Weights of a small GPT-style language model, trained from scratch on English Wikipedia.
Architecture: no biases in attention or MLP, tied embeddings.
Training: a variant of Muon for these matrices, 155M tokens.
Each number is 500 + 40 x the weight over its row's rms, rounded and kept within 0 to 999. Layers, rows and columns count from 0. Numbers have three digits each. The size before them is the row's rms in percent of the matrix's.

# layer 4 MLP up, 512x128, rms 0.105, rows 333-439, columns 0-63
102:460479469491472525502594470470567631522551469466530495466525451489484401508527513511528554476471508421539455584518491487475499523518468513512522488544453515532469444482459395467564580465492459
090:505477477492422487486443506479429466516563477551464593489498452484513436489412542508523470561497530523577449461529514512517525493547402410530497555499471508502508524542423462494507491445551482
119:518524530485453567452529464487460527504496486525509557492440554496520525507503515467494517540467467404531500481448561469459504514471428481561515532508557501516508438529466486518452526532553527
088:465476488492549517535520527463552474505481446434534576588470486538458483528536445459568507467482479459460536499444483472507558533557536464533485526570503492467437460402474454523445480466438461
109:502470445539532566490427512534510476518477427510472485537493517533557582523483502435525468447514541422482530578457518501456521494507517485553491498514537529503548504470544490512489473471503462
114:454480566496559597444499454446494465454482559476464537505513440553535442506515538539583528525492562506413481539486499492537529516485461493495499508555568437460478428477522513471465520451502534
090:461549498603548604531512485492555408499497450585461444505513462473549476543557495507523460552522461481478429456535528506520511503473508577492523464495475549446448515552546531479498550512461571
095:538491576451464591526484449528461521513472530569466545536523476522526477548506487494516440479511525480519520519475469519531515473485476514451468512563531484497495493585505503460508535460490457
098:555578476636524483484468483493605482455483492499494499570437509551522488477495523490517485506520497629501548524509484459544483489558515447495569426495509477491490455491441483522492430400552522
079:552528489496518560515511504530570481480531525466450511466498513426429479531467461467503424505424455411458528546418448532485504489547527477500485532493501515545547527538494479486491478450467594
098:568475450484485572501495506541587519441513480526451533524508467453404579498486442443505535456487486518470500447457507575466535570501427538521463470533480510557488447537450518438506543538490407
114:497453462532551569538547456476558542548435509455541525463441534476518508524514494525610533528505459486520532480484515482513500429495446477477523489527491506537489461416488489524506504534530476
102:473502525427537552506448528516498456415522468491542551529503484458508542535488450440535526545488518492522514449476496405467500528533452454438454503515486505503553464508516560518494534508622460
104:443476476407481490516591462521488515462477479471500568482560474447518487558482473505534485519522495415461483517496426430491483525538557605516470434510469475509498567528492575497501531497512493
091:557456448533469540428501523506432460560485502496534482533484505526492486544523345543540520539473535501558502493522586557505546508516512467481528486475522491467486499514541476500547454506504580
117:544496513558585528443538527462574528430498475480460459507498499461480499506494550564499566535431509524496516416493469408554503470516585416500443524551516446532516470503491518492480541366545436
087:524528524538466519482483535470522434481467455588510518463533476512458528509485444543535526457374481441490527492518432476561592487503434508557558535531464529427488438491517502485509478466524567
107:543417485518518528454560538469508520479543435500524564492455448616416426504500481507531512490564505542434473445493517489511507489508534440478511504489433523506504513509515511491518540532481487
115:455393461542526560449597492465405454501564443430479474534471501564461417551482511554585515488507476518490521502492475483436539471506570522611572454459471481574512492490521509507449501494542503
106:496460484541518503523554501502499453463578505513490492561477513532474508477460435458501497490475393463446505450531517499476533506555470465518491547471517457517441573560462534504532402450496396
106:532514448499522578508580512493616523451455527498426560514514495589496505498448438536493535535481505574528505521491545531495506515518460436442478532439522500508502445523446514537492519507569464
109:541558479556461478510466445483469558533447532502449500526482524568544481500515512479471481462516531473420539527435469528497528460487481518486537471500385566518499479543471531566532501481473519
101:534397541502520518506467509460517481458494538483451482478484395529473503588498437485549521503439514429472455459552528472454582565531503501535476522459490488605542519474520537486427454526520495
108:444536573413489538506537461392470531502580499505504554490613503461440465487515525500523467439454503477579484522480532561484483449450534484500524560476472512452503509519486494523460533509501493
095:467491487543445534510504470508513455454470460525504486538419471492565517480571494498490446536399483535450510397535512508483494472533582540496531495486525534505526488500448501552417552433469456
099:541484452524529562445513518452486514535470546503501469502533459542547512506480473517463506448517429506490491469545491481476515450403523471476537456551483525439498557420504519473541507491487441
101:453469446500534528543558496511499576475429510519516523423462432542524454522531441550478523516518514419510484525505447493550462565444561536523501542513533494518518458491482524465503525535473531
098:530435485445576509552493481519523538482508529459460502548510516549571556520498576483461523522587430537481442523471525536433434430484530478534486547478452555468491475548443501517456501491541537
090:434547522484448513493490447443492489481481519452510522496442455456454485452490488525495568501525525458503478455522469565509538546496461481485544529607568549445499477491571566499483534511455535
094:544524486517477499461548452526497530548483529494414497530494431471517533488478566478477475504479498553468542507519491540532474515518529533569513508524472418519465509547480560507452545461473493
099:448453452531472525499523526491498482428543492539480476473500487526533487585467574473522505490392470557516539518555550529522439523478520433473456446527467464497575524494492450414468494471484510
074:465437543457460499566501431528464513493519481501482558538522484488522603460467509424433547465506541475471473470511484449442543496532501532439447420476489441515539527543523522535525499561459524
114:551492496403405488517506526527546552470581510470562590526490495489511473471506545481494546520491517437459491466508497504545475509471490500467474508556462473442550474530424552539510503508530439
095:544457500514451451501543545497512484394501517501523478564502457505511451402556539504561561466511407517550473497599514569477515477533564422460525478463520455487511458467549502420496482487472521
104:513506466495474519487509505427598589517473443530460502553455518507509513559475465455514509472490457450491569489477582521577526561470484531489470464470567527522559525591469443523500491539497577
091:520459499473524507492391446473505499552549462491489519468452586516442499486525578551499447549567531426538537499496558471595479500533445456530539521453551439497502529534453502541497451484567524
087:449441463527473451491471481427454528540567559572438488485453498552490532500501530585496508443503525462448524499511496515467529547555576516569559463499430481473518555537469511502468508453490536
085:488508482537489481475535458479549516464566540512565434516506441494480514513539514485434461527512460466540545554541478510504534545422454543514454522561567498395502460533514495538563421499512515
103:489479452469485513501531515485436451511472484532514530518419479441498530448578507506441531539563549561473534578544486551468524513479587527495525416477454536483555538501490487495492447508517524
089:485504531506478518543510535468510501468545573392526449502485480595463509612532503500524443446532499432486567526508494550466494528470477503547525468427462433400531427488504507485350470458553524
095:503482524569542529494534576441456490520543511489514485490504549474556446491488560566570497449450535517436476511457619508469459526478508518434514538624435516480448495534483469466501411522515502
100:460573495486440442514548501441527598470490455402483498568470454552474463549474541542521524419424502521502481469402503480548536512526563505466503455519545539491453472522572508521548518454448541
099:512522535507442497464461483439527492582462472470519443452468454554483480526558450488533519522514537436484483491530496452528517457421597494488513535509537537524553460504544484501521496489459549
084:513502436506545562482480514574489460505481454500537516507450441569474498474521492485601568456555526532471485508459557423473562465436483546527551510434518480497549498539503428507434491511436508
096:518376534531494537492457495469509490468453440509487529586451483503525530504511490471549616436529551442523511475562496520510524559494495514514493558526545456478540478507511561480450453501533508
094:526527550472505482517568443494544472460519515535452514493441477497497589465441491472484533468443511466510568523465461492501534494541572439540487442434498495535539499444476461569482493446519538
098:491546494460518438477421529503437474536499565517541508517519443475458483513532501451441463540450505492490493460542578510560475544507496457539451488520438506529522448511471466480451546435489504
091:517507539560476586444435466488537485515449539493536499540456565524499486454521561470534432504539500488530463503498536499558537496535465505469496522501468541466422502454428538552459440474519521
113:520547499428498454498526538511469536489519502396476467506425491474525444480536449499553488479516542514546472511506509526494483534559547518447527503471520472435609439502465462530524471566446605
109:448465465529497516487525519520514517490504461430480523561525495492530595497477471543568534445527538487438468443440422491477531477516587568508459488557472482514419507505459436518482574500422477
098:514463458510540578470552547457478505481547459570404538441522524507482470493449530494516493482485581472500471507492505396588547576551509562553533500546543590444450480472561440453485520505425524
081:491514561461514460564447434446460581515452486486483549454521439557476507510493514483542612515496475499509539497484516494553427498561494522516498504510592501536453524484447464474517493477468584
115:494429516542418481511501496547462513499438560486480479461489515505547581496479530531422510451473490500515490544537558463516520461401475475511463440572436548486510538512484426557540392420534489
135:448493475496534552452474490438440453481504514550488456535468496504520466453548477515511473516544477411533492466466488483416473485449475430535465475481574462451507503413541505505549475507539581
074:594460512456553523527504445482509503458494516442471556519498446485482544501554484495530561526482518491475538460497456572573489520500543497415513526597541478497513459592407528441531515508457495
099:479462482506462530522527429498524455488498536527509520469610459477500488509537497514508490431484475559527488483535457472585491455460494491441446505485507532495449445454428506448513545535463526
095:553525488475515519554497491537475467443426560459436482512467448603441508583503565488496468518493533491489494496522512449457490519532546544518500496523470538567437537486542507512501470536557533
117:493573419581499597482558559503478497486443493533429466549505481556486471521468417515466458439481463524476586485498512505521541522473539479518474527518499552530453510470439512456462460524541520
079:543498433481472461443513481497469495516464561523471567474479440557452525590493550532514520604477464523531496439476409443461473493480498563502486465517480518508517505552471488516480552467485529
095:460491536485534486468531471476467458554521510459537532506445402470479478468544535588555475498487505516406449515491502489540510477533569539463570498571486512505508513523598469513513453373511456
083:515515534586604500531518463438517562461575529547526449477478504497540430545445486466474488498573500506421466491524545493501455485528404383417473461489512483495475557510486449513486515584493508
083:506564487486451456505524466509462584508485439505504507492420497557492542469491507463500449531492472506497481477505468486527447551449501430500474496472554454527574541516527501450501485489457481
109:529512514491485502505501483506459481473517544509521550572467545560540399547450482485560574560545476485485527453427512557492545544579491458450482470482448554497442465481451524522426523512542463
115:506505536517502560505544442426520527476502471548492539436548552535490481470502483446520484492483440469467435507552487479545468472464493488558433515560499551515539438520538379533578586512435551
105:401460474497479467437447561473485486477414510457538480470505479538470455494536491530542499421539552522433502524505498522522445475521486504420504531482474536466521419558642492499503519527521569
101:543425486499484488568505508535539465487523465478428520564543433570502526482514486462523555500496533506475524506551453475614537407519529450436493530543477435535467455533402468461478488501488570
109:515502557596452506580530465473565519498464493519518533531529495463508568423455446456504518565461491448477498532476529460567498484506488502500450603516496457470541554498502456452469435491539514
084:454447492430466515517497522513514492507543528508519542565441522481476550486441507429555534531452538538464458456464521404548439505526507441569448513549472503555526529598480581491497544483478511
111:507424526454520468503476543450542515503384539472525500519509523546516505480463492498582474494530533505501468475551520483494533485633456528527476462537507443544498408485534535507450533490487515
103:518457422527474507568488544528564512483471511460481473507496500547526552527487433541556470515445574499497549491530485552520543492617485571464557521471487485574467471506468544515450498489510549
095:436496499478481492554421496512453508431440458515505510476539569487499537506551519471492557494506511530472462523467484545462516571530551446535473514433479508454532484501479578486424504528443526
085:512553494497494520482430582513574488446514467551559497560471460550537552518377451490464430537513540478486479499550442483507512483488438536504514488514470514530482491520506469548435424459493488
107:424495491501581421515499564510443543479515530434529510508478453527465494455543479535509577471458553514530458507521492496484473582587536565444504524537411476530530459608459520466513500531505537
096:539550473523537586447490484444547497439500421490480545521614484483476473477527491489526503489514482475452507421512485546553524484577533522546487449547443479430556498471456468479472477461498478
095:546570467504469567507534488478497473540492413437516483492522518530506486485497583487496535482501495511493476473495490472561524482509478520527539534475564526418523421482608497477461518492471524
101:450617525540589462463467556449469462504567543486518519563499466508485504502465494502497559491563486507486546491460473467500563510554476505455422521525545485480532439512495402466453508515587485
096:571527548459455486466456466474476507538434601518523507496408489466512514404533484501469471522470540492521502480472573486520454529470503562534492403544483456433530501528542462486494454552476561
083:503492457530526545539550495545525579575458500444496465562536509537521510502468485508504500478498477495482524530448530524490458544548526524467446581516424443464494517500492498449487454381458540
096:499505455525554553524591470425549479457507513515474514518501509438518444503472453502560560512540500549526474501509551473502477554446478542485506491459548490411500530515550507533474473506488542
089:458542542538490502517508443521520478516491490515514540520516534477462458468538479484515559546479505574489488539569555518510508504507505422517500506545513481494524473444482453499446440556502487
100:552466455486410539432546437450503566477505475604497561452481499524491563500420493536468506568500478502493501466514524461573507478484470497473484557488519531423557510510453561465477513475454470
097:513538526448513471485430444498510548576514506571454471478514501485462525415479441518522428504478453437546606408470536496589454478434562479509457506485520534470557532523428400570526484514464561
108:568514494556469487571450498457544503551538463504494421553506410541473435524541505468624542462452515504460474476494515487505508462528526520481532421478447459499570475545464503441466547476483527
087:516562532506518544519510496503511494503495494486490528429460516490518516430513463446552540498538549503477469428546508469448386474486471498443418511476561533492499482496499432524574564512421529
097:476454472552474444499412477523525555493436447443548492511486535504436480571522444474503494494481466502507510480542510512480571481488452564416543553462483533460439492567524558427519468444558505
097:520512538557470598497531495529484493494547431478530511462522491518515525455561501516620459569450552513532494539477498495522571445492552522526454506501445549469454478491545547518520518560519529
093:524500541513460466445455519425440507493459418483506526495474424518567524577520524479493451519510520464466592485443499428437529551476561489519496569519537595503415538533486531511546489496495517
095:522446468442472471423558435507520465453502471421468534529478446551490483535447512477489503472462529509511517460443509464529527466481516472518533517501498559559418478511586523545444522396505516
082:476487479537515523431482421527439481490380458533464500469520516469496474586517522487473477574478573574531519491497508464578466463533518486442486519557530484520482524549484512516584507511519527
106:619413464516575499443430463569475454533498473621502460508523445477499564528515455540540520497464542535481563459558523485479524500489487428477481542478497457444494507489467476500461492503543567
117:524482490519527490484565483422505507480512484460485457420509506503514501582506543541548544436426502458507516545503516536491558502514526552491526538567451410393454532481561455486560525434511529
110:457526445470489538492525403471451535409535497500480463487474490470506496491485472520467514458493511559399539369426554521491521533415497423513448548494498487477544537466475479438492532483516523
093:415420437440473488549482520460518501453467415425469480499557447472516460545548512477518623465538525519510484534498492501481457501521455554486559436516473515583465483476543451429453531501518496
092:589525507448531498501509516484515435492482527489429548487490542459543502545527436434460475490554509504645473417521474425452494485586421444548549485453432540481497571540500517518570496486558522
084:515544480511495484529447436553544563552485502459509520429535514489554486430415448472492497478457460502517443503517547460555491500535533451559503527477461521566533497550486453513507530464493545
096:514567549478442485429490517483517556471511482471437560435476475467523555535472473512491525456483405499432436522524465475440537559453545551493568497487518554544541508569468531453414475529499510
171:522497431519499460480482547478423477536478508534410484483496521425520529477505444567507500457499546427531551499545486482491549538545486506539490483521498534497485567503539543542520461437476600
101:513531520536557593500521456456574409467562450491444477519525513501475490444516505485500536566526483501456462509496464509488490447481458452471484431551507558512435499447469446533563465411471510
142:492544532576508521570426558462541522477482520567512531465467483465491500560566536481457516531432502516480453504462503523430513511477487483603413486535495532545534490519412532540475493489536446
115:464533501564526445488497496483466413408437519460542544507498473474468471503509513480471563516484438541504395447488540474513531511487495549520507552538596480487496416526449510476507512501601480
104:543463485518455438572411513490532521508455451476549485549546478481461612496512542454483466511551510454459560505507547463458507443454549498521482461498475523431502515549439467451441484503505491
097:529491496540465484530518467488449544485515505537484499480464518487467538433507547584553474473480541504445564484467529568591521470554528491490492542507474526483518485445497499509552540535410568
094:481587544489530514500498477463477526483546500435478430490498567544476453433454395487487462512522514592408455540466584424514528481503437453462497472508495538444513556587478506441559473513504497
100:458423454498520452420524511434433538538510533473495543513486547496424462484550556598560475434460494503500547490518500526553539470574530501507583498493526460436484474556493500496508561483534538
098:523523467530535509547553477493508466457535495491496486459544537548468458520461490461522485536573551514451544447549532494482471454506539463514453460504541477464402512500484568466528551468475516
101:475460479550455492529512568458523443472502467555516518472428493481565497572503504641496517447467562522521566498541510456492566491507502477501496479568513560403559533416497501488491475507527534
115:512522513491564451450548525489521528524493489489536430542533442510562473445554524530527550504576456515477449505501524450539541495489449482502435510461402564551487508530457429470519500538574519
# layer 4 MLP down (transposed), 512x128, rms 0.0736, rows 333-439, columns 0-63
113:524511531576484547537494456457499452502466498477385497503518473435459517499479440474480505466563473519552456461496515530491457583519550488470477457498590481468497513539478496485516442487491508
092:533530471529495479522524423482440551493418569457518487515385526526488498492446534541487568482508531520481593496505491495539559516539510509450518493458420507526534521496550592573540490501511523
112:514494478515470449510537486490432444521367543497565528434457485530504466484467513560488467493560466527521439464533507602443478468472542553509501541465488501482464533509446508539560623526561477
092:527533500515508515469505525529514469520545576520453470410487469483514502504426475543446456570526525487568532471479556480491525470536510507473475500469423500484520465505512561479542493522550593
102:537525564477463469431584515481573519398462579410467480444505508524449471463466469530454536463543532548541561464444391506534462492463483506535474512509538492507467526533508437437555528543507472
120:526547446526472510425474454510483513508504513507488475544427477556429500434507566452574506503449443505546572471557529500479458477552504557507482509414540472470517492601539497550491497559520570
094:559454545548442480429535471495575505524533528469557560579515552530494535421508475473478459457483471497531494491446554531445458553475513530481459501468553491519545533446512479496506545504584468
100:574548558436474515512518455516495488567540509433457503474504530537512466567485467542508535562547526455562526491449491517524459528496462523474496414537487482467441506480450448511472515476526450
098:491457497481477559515532503509466474532459514522480516489486447421465498540507519474446482514519476448506523530500511482531506491484570535437439466439478448482502499477480571507527510577550555
084:512482508592460496468503573454469443493439572504534554493444498526534473503541533480502560596508525536561504490473519491465518465541509534465552473481493515408425526458574517572497464473516521
099:472489447443495527500457515538502550511601476588492504474514499546556581413517495536522478541471445450532523585532528504504529453516528484490466388491491509559477523536547529433471545505464466
119:542394517513490504478565437512472486522472478462500478453554516521509558508488463500449603429467460508415503500568535481526475516589583485440456496491526517479514466508485469507565473537532481
101:494537563486514468538512525518506485471572516547586493463440524560545479483521499463415417491555477481477464524501467532451539453411469461491534488476479473528476530602518532512500510456440555
095:505476531556453501428514530533449503542588446464546498483529540530526495500502596480511528436467526514491516445479485513542482433534582457478499575474508550544540488493463434440443478445478465
080:478448546533488454492457424487494503548472424442446489494516516488488475495538504504462473591561538432428513538526525546527466540484523522506554477490520515445443540472511501459503482534435431
128:487530463499520477441449478415541476563507448570582502517540512507543488535519493414484492484525537514526481488549446507456527487498434495496509539539506564472490541535490518568546531502532477
097:426500526491486449478499530510504494523535459461515542532511522498521509504492539501553524536585465477516507487530546471487517511466484505537493540401481461502512567490559539506493499487444537
109:507508448451509425537473493535502492497488532559435460457553472481480513458542468561446462445553487456583604507470487504547491579510492557504489435531446476515530590453567426453538534484430456
110:473453549538511533469554488529470401428515488488489456441523490436571468513514502561520456507613476542494418449482541561524551532435487475507477515505500555460483569513473499468514482516558478
096:490505479513550460567547498503474472478589469594492548497529488506498566495486537447489448510559425484411516526570496510493538411523544469501493483440506472533418566539446547484495503504491454
115:566481495485518449516472503496482425427554530480470455498540491510485497512525460459570460462537534476479441516520523389478585518616463452519483576491505511572475491492477564473530568487507476
102:542550460493530535521504478486502591503535435493589476490460538547455476442508431557448489487445507536428538516490492501450450472488472474539541506499485473492478475482423530517497494452516475
107:497510490552442445550483490514515565503476502412511533539446497504508492516472426520491468449498464476487541513500541532495559508457520441583526561562441512576498529454406493517522468499542502
105:590491517576482551389458547456569542420490506506443483533504544467441548497554473510503462534519522474421514451461500409453522515478467495554474491451535442528449484481483510520499471559564545
099:631510504507527457511526554496435507441509501474560533534454564551546452545506453465503494523479448485552533534480427541486563429447492505514540569525492547527480490516482552506534520520476530
087:503497537516544519472501460552464473545492528496447467595533417480511503550491507487588511561502474540482451565507528515544504514581472513414433520545466522445510471434503484487506472428506542
098:466519487522495527476557458494469515437481518428577489511451533486446488618500533511524506523564546576522525427488445492562418494434471502457494495562495498534449483481516511476565470479494496
102:398599507463513452461545532494516532496466476550490506523533522479435508484553460547523483420462553484457518439472503444478436558473459494514541458579577528564433531476519475435508543480495454
084:477549515477470486404518552508528441495523492453515584479560423446505501495476459503513533481501451542478514469527463490480489458474521445504573524482528464538511498472395534458554495512515554
092:509450484444537514525418527483493452485530531538473425438475539472546496499532510572476459471602480524417508497589522492523489499498458429494492460474544484499538582471535484465502532583517516
101:520482500535550469567417482489548501516465525528461496434455512490482554483520465556477470520469448513527539495500538492495479518507451460522523573421512502534484536487441498517575420560596589
084:475563540580442460477409503516455552506469508437473511594490458465500549507552559456494443531490592487564460454457548564467469532509449588531515529476510518488503527436528481499588528457496548
098:510509563557532430565461452470475485443502489506484465478479600474441458515527413415502500488510446492422486436546538529510508526575471523471464470460512491545563492451541508452522465503579585
098:496519543444534479505494539459550460483487562468462439539457514503516518388573508504466444540450550490486513514475480450502478519486468514518553437496483502475455500518574515524467470478488519
107:469520470484561529481463453473448487499541463512456540426477550512482563507502503522536441536536401529532461546527507492506502452537504440466483566503520450481519561480459566472536454545495494
093:474471479535471593471582473528513526558538487462515461589542446466518543495488521462534578466485479508451503560462520516508496484494562513477509397535417487462441539409542491506494523509477477
096:514438440575526518464476482456500502494559493536495490452599422494550468562514542497500465503527484476504567462531494491579468493500462492474497481554487517601537551493551545490460533494565442
097:527518537544508514420451552436460565471571500472527524506479495421516477521566519454473493541539508540457521567459482521480493443531532499503545506473446534470529444522514536602478525503504540
097:514509537464474453519477504489543525452532518555499469451497523512439421604420509525503523550480419447529478420523496523533561494516402549519501450542523470529522512534531567523459507512536385
088:516428537557498479514544544511451526519478611424535512515471544490497518454553515516472529510501554525447512407543474476485518519558545424495405504431461557488470498487474496449541449569486545
087:475509535458540476489469543505593404520503414479484497475491567574499546514472536483504493536545499444462538563537497434543552542503428458526496486501552481520558527467481557490521481423440495
092:485477474519523576512490508529507539445511431524569496401480551557537529582500509502558456503567502523448486518550465503524487517496461463440523526514445598423472491579470540530526503517444490
087:488531470547550500536501554489526439587523463494530508435568482495462536497517493547447528529526597493498547431529456479580446485460424478518447502522498495521517546550494529469512518471501462
096:495452515478533462492525487573502529466464485447546562551509439476528553477511518424459535450443501481586510542422470437479481511624532561486540500437479514462446452480472539522555529528527517
110:529487533507498457523474496445508505476449510528539481449517534451540552383471422493455474441534487564537460533437497486487505509526499484523566550570489583426505524464496547471480519427458557
090:508482513473564515455502488530489477476498498537485491454504517432575476430515477497506474536593582488480499563508533503439514551449463515521516545519564483539496563532497496510551469392483451
093:486554466405518620498497520515486440602557512473470523533508546489514466531427529483573455476527411513444521522501592518535516532520508512535464480472398481516482476504480470479505502464444455
087:495576548480446478512555460534451475501534416534536440424499502451528495526503572484503457420528456464476510476483479472529548476423478495532526426461570533490494522461499509543482521492380503
099:580482506505557513467425464524532519481497459492490557483497445507536560564486527514519430575487491488427455512517510525534497565496523427445510502482516521482579423511432535549475466480483522
099:506536430490492584517451509484423553502501548508516500474531468525479436515549510500395504522531501532502542454508526481505469587558476503467421570413514528467513551491522435409483466499532539
112:457532599449473480557484515476462551502460448495445486465469475508444479534532518466529512418489486480489529487491508478439569431489466454529545522506503488490515514484477391485461465537492512
090:459469517588476511439455528476478494514489480504503518532514478506521545545526541460499404524489475507513490536437509495444547525566531543519496492490434547490490500457548528539504497567532546
123:490585574336516454451542501524545515469547555527567564447418529530480485415510480490439486567449487535489504504492531470507482546455455528465483536469528537527516447507511450529528543473537553
166:486544484416473472498482495547488486535505423491519494568476509443563475516598397481449495454552464572500526486511506519497508445488508417449517480475538561495485498488557597441513475433501444
078:526528529464501506495449494567492573515506525501437498535543492557433477510538502506566453454471537536517545519479518493567529473552461533481547479453496501462495489472516465444431516513562503
102:451502540504524529485513522518494492512539525554479509479476551461491437507492455481487476535515512445454512487471540511454475543478488559501495458486504530546529469499531464505564441560456583
089:460566431479559556525448481502480470540565476476478512488543520481507544486417537504567476478505468452475506469533438541548503451550519457508505464529481522473463479557492513525565558513448470
143:357535461472510542510471472455483436468473518524416496492514485556469487532522503527514420570462515460418443534493531518491475566545477474581550567456430492519482506494481481509527523538482520
080:485506586529532441521516520447522540482447558562457513486481444453502506521510505472440509475401580513518509512444520537459399460492556483539485537522535518549581538415463592553540502491489488
089:606503504491520490524450508524502523511479505495414455454501508501489503491495507484495456541483560533469533499455551466571471489435566521523545476494495555457464539520480498512480497439457556
088:484468575504444478508478507548493496489508496502462483462440468493568533511466487525513498570462540492546543576376555474459528543562553566539507554406454531466484448452481560526525487484498501
094:497459520603464447435520606505485446507514550538468517539476481483504429502575500406502482544467515531526506533432511520520559524600520528509553522483458498506478464404520557520481483506512539
103:519536535526553496475551557505547576440506481454605571565526473505459517431514430502486459490484475586520463488455482494453461475421493509473480487537454493509568544576394469500509438544538490
111:511498463440491437433551512468490531493521423453525506514488530453533519366527488559455530500472543516492518563506499497506558435552540500557447564490507522432411460563471462541468498504490543
103:475566468436560518540432520486493484579487435539557557495507511504518483491414469420446468516462521523446477541543481512498489513516483485530509546535503544576505508534470475491488561494444449
101:498509486466488473518539509464469515568472478393447454494469434406507488557563533484511546487542530531488490539397484511469512511522522555463480519459466523462506458474522471454496497493556473
095:487451510502546512510468478503489481487482435494456469461480563460544486485555431547495476546549561554412380451444478528505520460509506487571505461511541469535468525446512455496443523480509514
084:474477481484480440513480448557478516553415537413467487477468525433538488509558480564496525554439425472514538560468525461458481478584491521464498480505494500459429491468503492510529516500511494
105:470454466488580489525472525470369490574519498486456452460529484507508462555526553481542538452477511439478459455534495555510537534481532533488465559486498494446387590523535523463581527477511466
091:576462480448566555517485535488530460507570425503479536476548507484482469526540499491584427510541425458429463525533508543494497516471511507527495490536546517491472497524518587492514481494460439
098:479528541395469517502524522515526496427462488458513515572500530529442496491456450483491477530546539508514509489555446472518492451506415533525544499561500546484387535501429418471480450477521488
092:462572451565549417521513477457520463474482561401481519455488546504500468533541534436565534501474478489554482524442512511445467517552578567434483546493474520520485477430534525474531517561573485
095:489555539462550487483455489574515522458476528578519568436490532580498484466575461509479417539526550491452436464502530575507525458420517481543517546593513464551434498588503494511571491497422468
098:511501508546517498477505498471536482515540501525530526545482541574492486334472447489409536499444486524540445500552453469498464452532447530487518466535515472469485454558446496498482532450514558
097:478455463449543457523438479408478464407489477480476505506533453465544545510544513501540445493472483489400457538525516522566487515453440544493541373474509452525494495516562529593481473498559495
104:489510516477593525418507466460547516481456547429554484464494456523493513467547417483460488462442485583510527516409461481447498466474533455532466491557502503545502482542453478581532534566551490
097:503540481550497541440514504505525451522491477556576490504565443560516507561468524536517452499596505497499477450500455540557517459428517481515515501554492556504442494519522555498534540540479463
082:478536492509486531511543431493554492510481509560474453504575557474472518441548506537443494450500493505420518504452495531496499544543494419488530459460517478537526403530515526528531465472459495
096:451498488413478516516470532539488492474515480566481483490533474484510522463508519496552510448485484460500472502481543477532565471491508486501438500579471461547428521451546456471467525517466477
088:441535478430564516540536496586460539488570488532520410527467497517476498513561522513530455503532461494526540464485470492486513493436509539461530465504532524487503445538422396422544578504562459
100:470486541549535533545551531449492496488579465542593435490537526486510512514521452472450465454465527513491523588487512462498544501522525545431503504488422640508486515475499419534523501461509481
104:430500550415539460476450560448389451501505499508519499475551480472507534537464521486492409525463497434512493551434526473480515532519529474538559541504450478542477560482594567500507511504571455
118:529495462572537492481500550562410543537487525435409554452457495459520539489547418507471517423466425504489553486488475467436495500516497541466532499461533560482519529460435468503524507503549474
091:447514457509503465466516545505532444507482565491497536513531461581472465500481512488424399421538488500547525472519513470526479512602543504517497520538482565506438539469491523502474452516533554
095:462489523473515537534501536486515524554487522492507579492510421487450539498475527542538512453497479378550565498397540535486521523431501454475474515507504472467537495547478491493436445528477453
091:452450489634487486442458513458507495448510499477514560450494520457448508496470552517521468459489432495501507509461494453486551590511534555510522478429508499485547505496517552487509456569501522
083:542488459471541513576515453468461465542477497555525508484485546498488486571421494469478489559519459431485453485499537560552454487502425437455492497525525502511572531515517537481452471495469418
098:490491576494518558586481526490490521501502423612414481450550498545495477530601520416420502533519519518483505524504463516454486541495561539515471531433417531472538482483485453568470533467466475
097:511510522542469528445517527472533526409497580499500558519478416540468562507483529515463607497531444513490505477437521501475567445493532563542558441482429541503479533469511485514516514529561543
109:470535476540452476482522443452478518563427504414515479492423574524519500529494441582484535498553493500523468476477463485522438529497495454496533516574414517480485589513443484462504520484444534
107:581480467505515521501490521503491498519541505548509563570507403419526477462591456498432489454474537477504476477545484512506467480468533491545442510507558509472495452458490553548442477512465524
112:508488449549471458499462491498533489498491396487547508506451462421552513502433475532486470497531440492504494494534530499504501482514444532572527492449522478541523484491527590493546472475511499
099:513511474486591529483508521509529522490488394531493499456462512543472507479510519545600487536538486469514473506472515534521470489462501491484487515490532522463569498560415528468560522573468469
085:504522464501481541508489514526492489470615486578510488511538493464467530455458583478509580466504495572539527506450512526507512523414512553454412565482436434452539533461513495493486519500476523
091:445508502515518539459611569541520477557477523477486458556498458520479498518510460485470511531488545496501526513452469411476526554497521556509494529460451496473404548398498514530589516548552528
092:510497469563453549476509586489486487519463521510524437496463504558534478495491513460398500467512506545513547483486489513567463501501529458455491495519451509497585489475441512562533432441539520
186:438474451475478513430480538442567475548532473537499545487500506537511501497487516504528458466506479452514518450478481482439526455506531538502502524558548553560454477471539493469446540546509501
098:515430507529450482488496547541434499517434589489531472498572441514477530535482565523552492429531496508542484542534520478558491536611529547494471537482458433451519460532542526464505510555585497
123:543439469490534508567394534421476477519442456462551470503498498472521574522506497453503513559519539498512435466540495556505461526505485430546499525505469590500518470492456532539516517510508485
112:479515483560523476550470467519447538567495480521547535449480530590462581478486504520553418537411481471500518535522498524512484517542498401470555522517477500508529508525447489537431559517482432
099:448578530497533399503537503485472459504494562472545497414522474542529460517413480545501478501524495493520549477535496465537510557517500537447479490455519479542568447482488586543527525552507507
108:508517553523559476503482559451484488476492525477471478556472540504512527614459496520569519514477494434519471509527579434449492508427458503540459440493514421511521520517459550518489444506518541
081:485484498508516452504473509477551433556491410571481519492481506536568457467507533453558497453505513498481547506506577494470542547517506518489445457551507446532475475435535480558485521483475521
106:550497506528511543541503516536547439479543421474492457495576474431509515602511533547440477487494476531474470463573562571490511413414532541493413386532466485509531517438566587498510462466450501
102:568485556575488430536478446542596518493544526507423528525506439494486457488511449441552449491493467485502510536458477556581478539533552573494545469473454540516496507512478455494498502489488506
109:476572518460488560486555505488463520480482465546499552524502539439460448446544513474521436546504493449593499461470530516483516517556468486527468479482473461561466488495534440563512484512470504
102:455484449416508537497507493476501494518528503584471420518537484508469467499418509501498448533544482444567571487522459573474463529528495456559503497482488509488524501484514477470561491518399466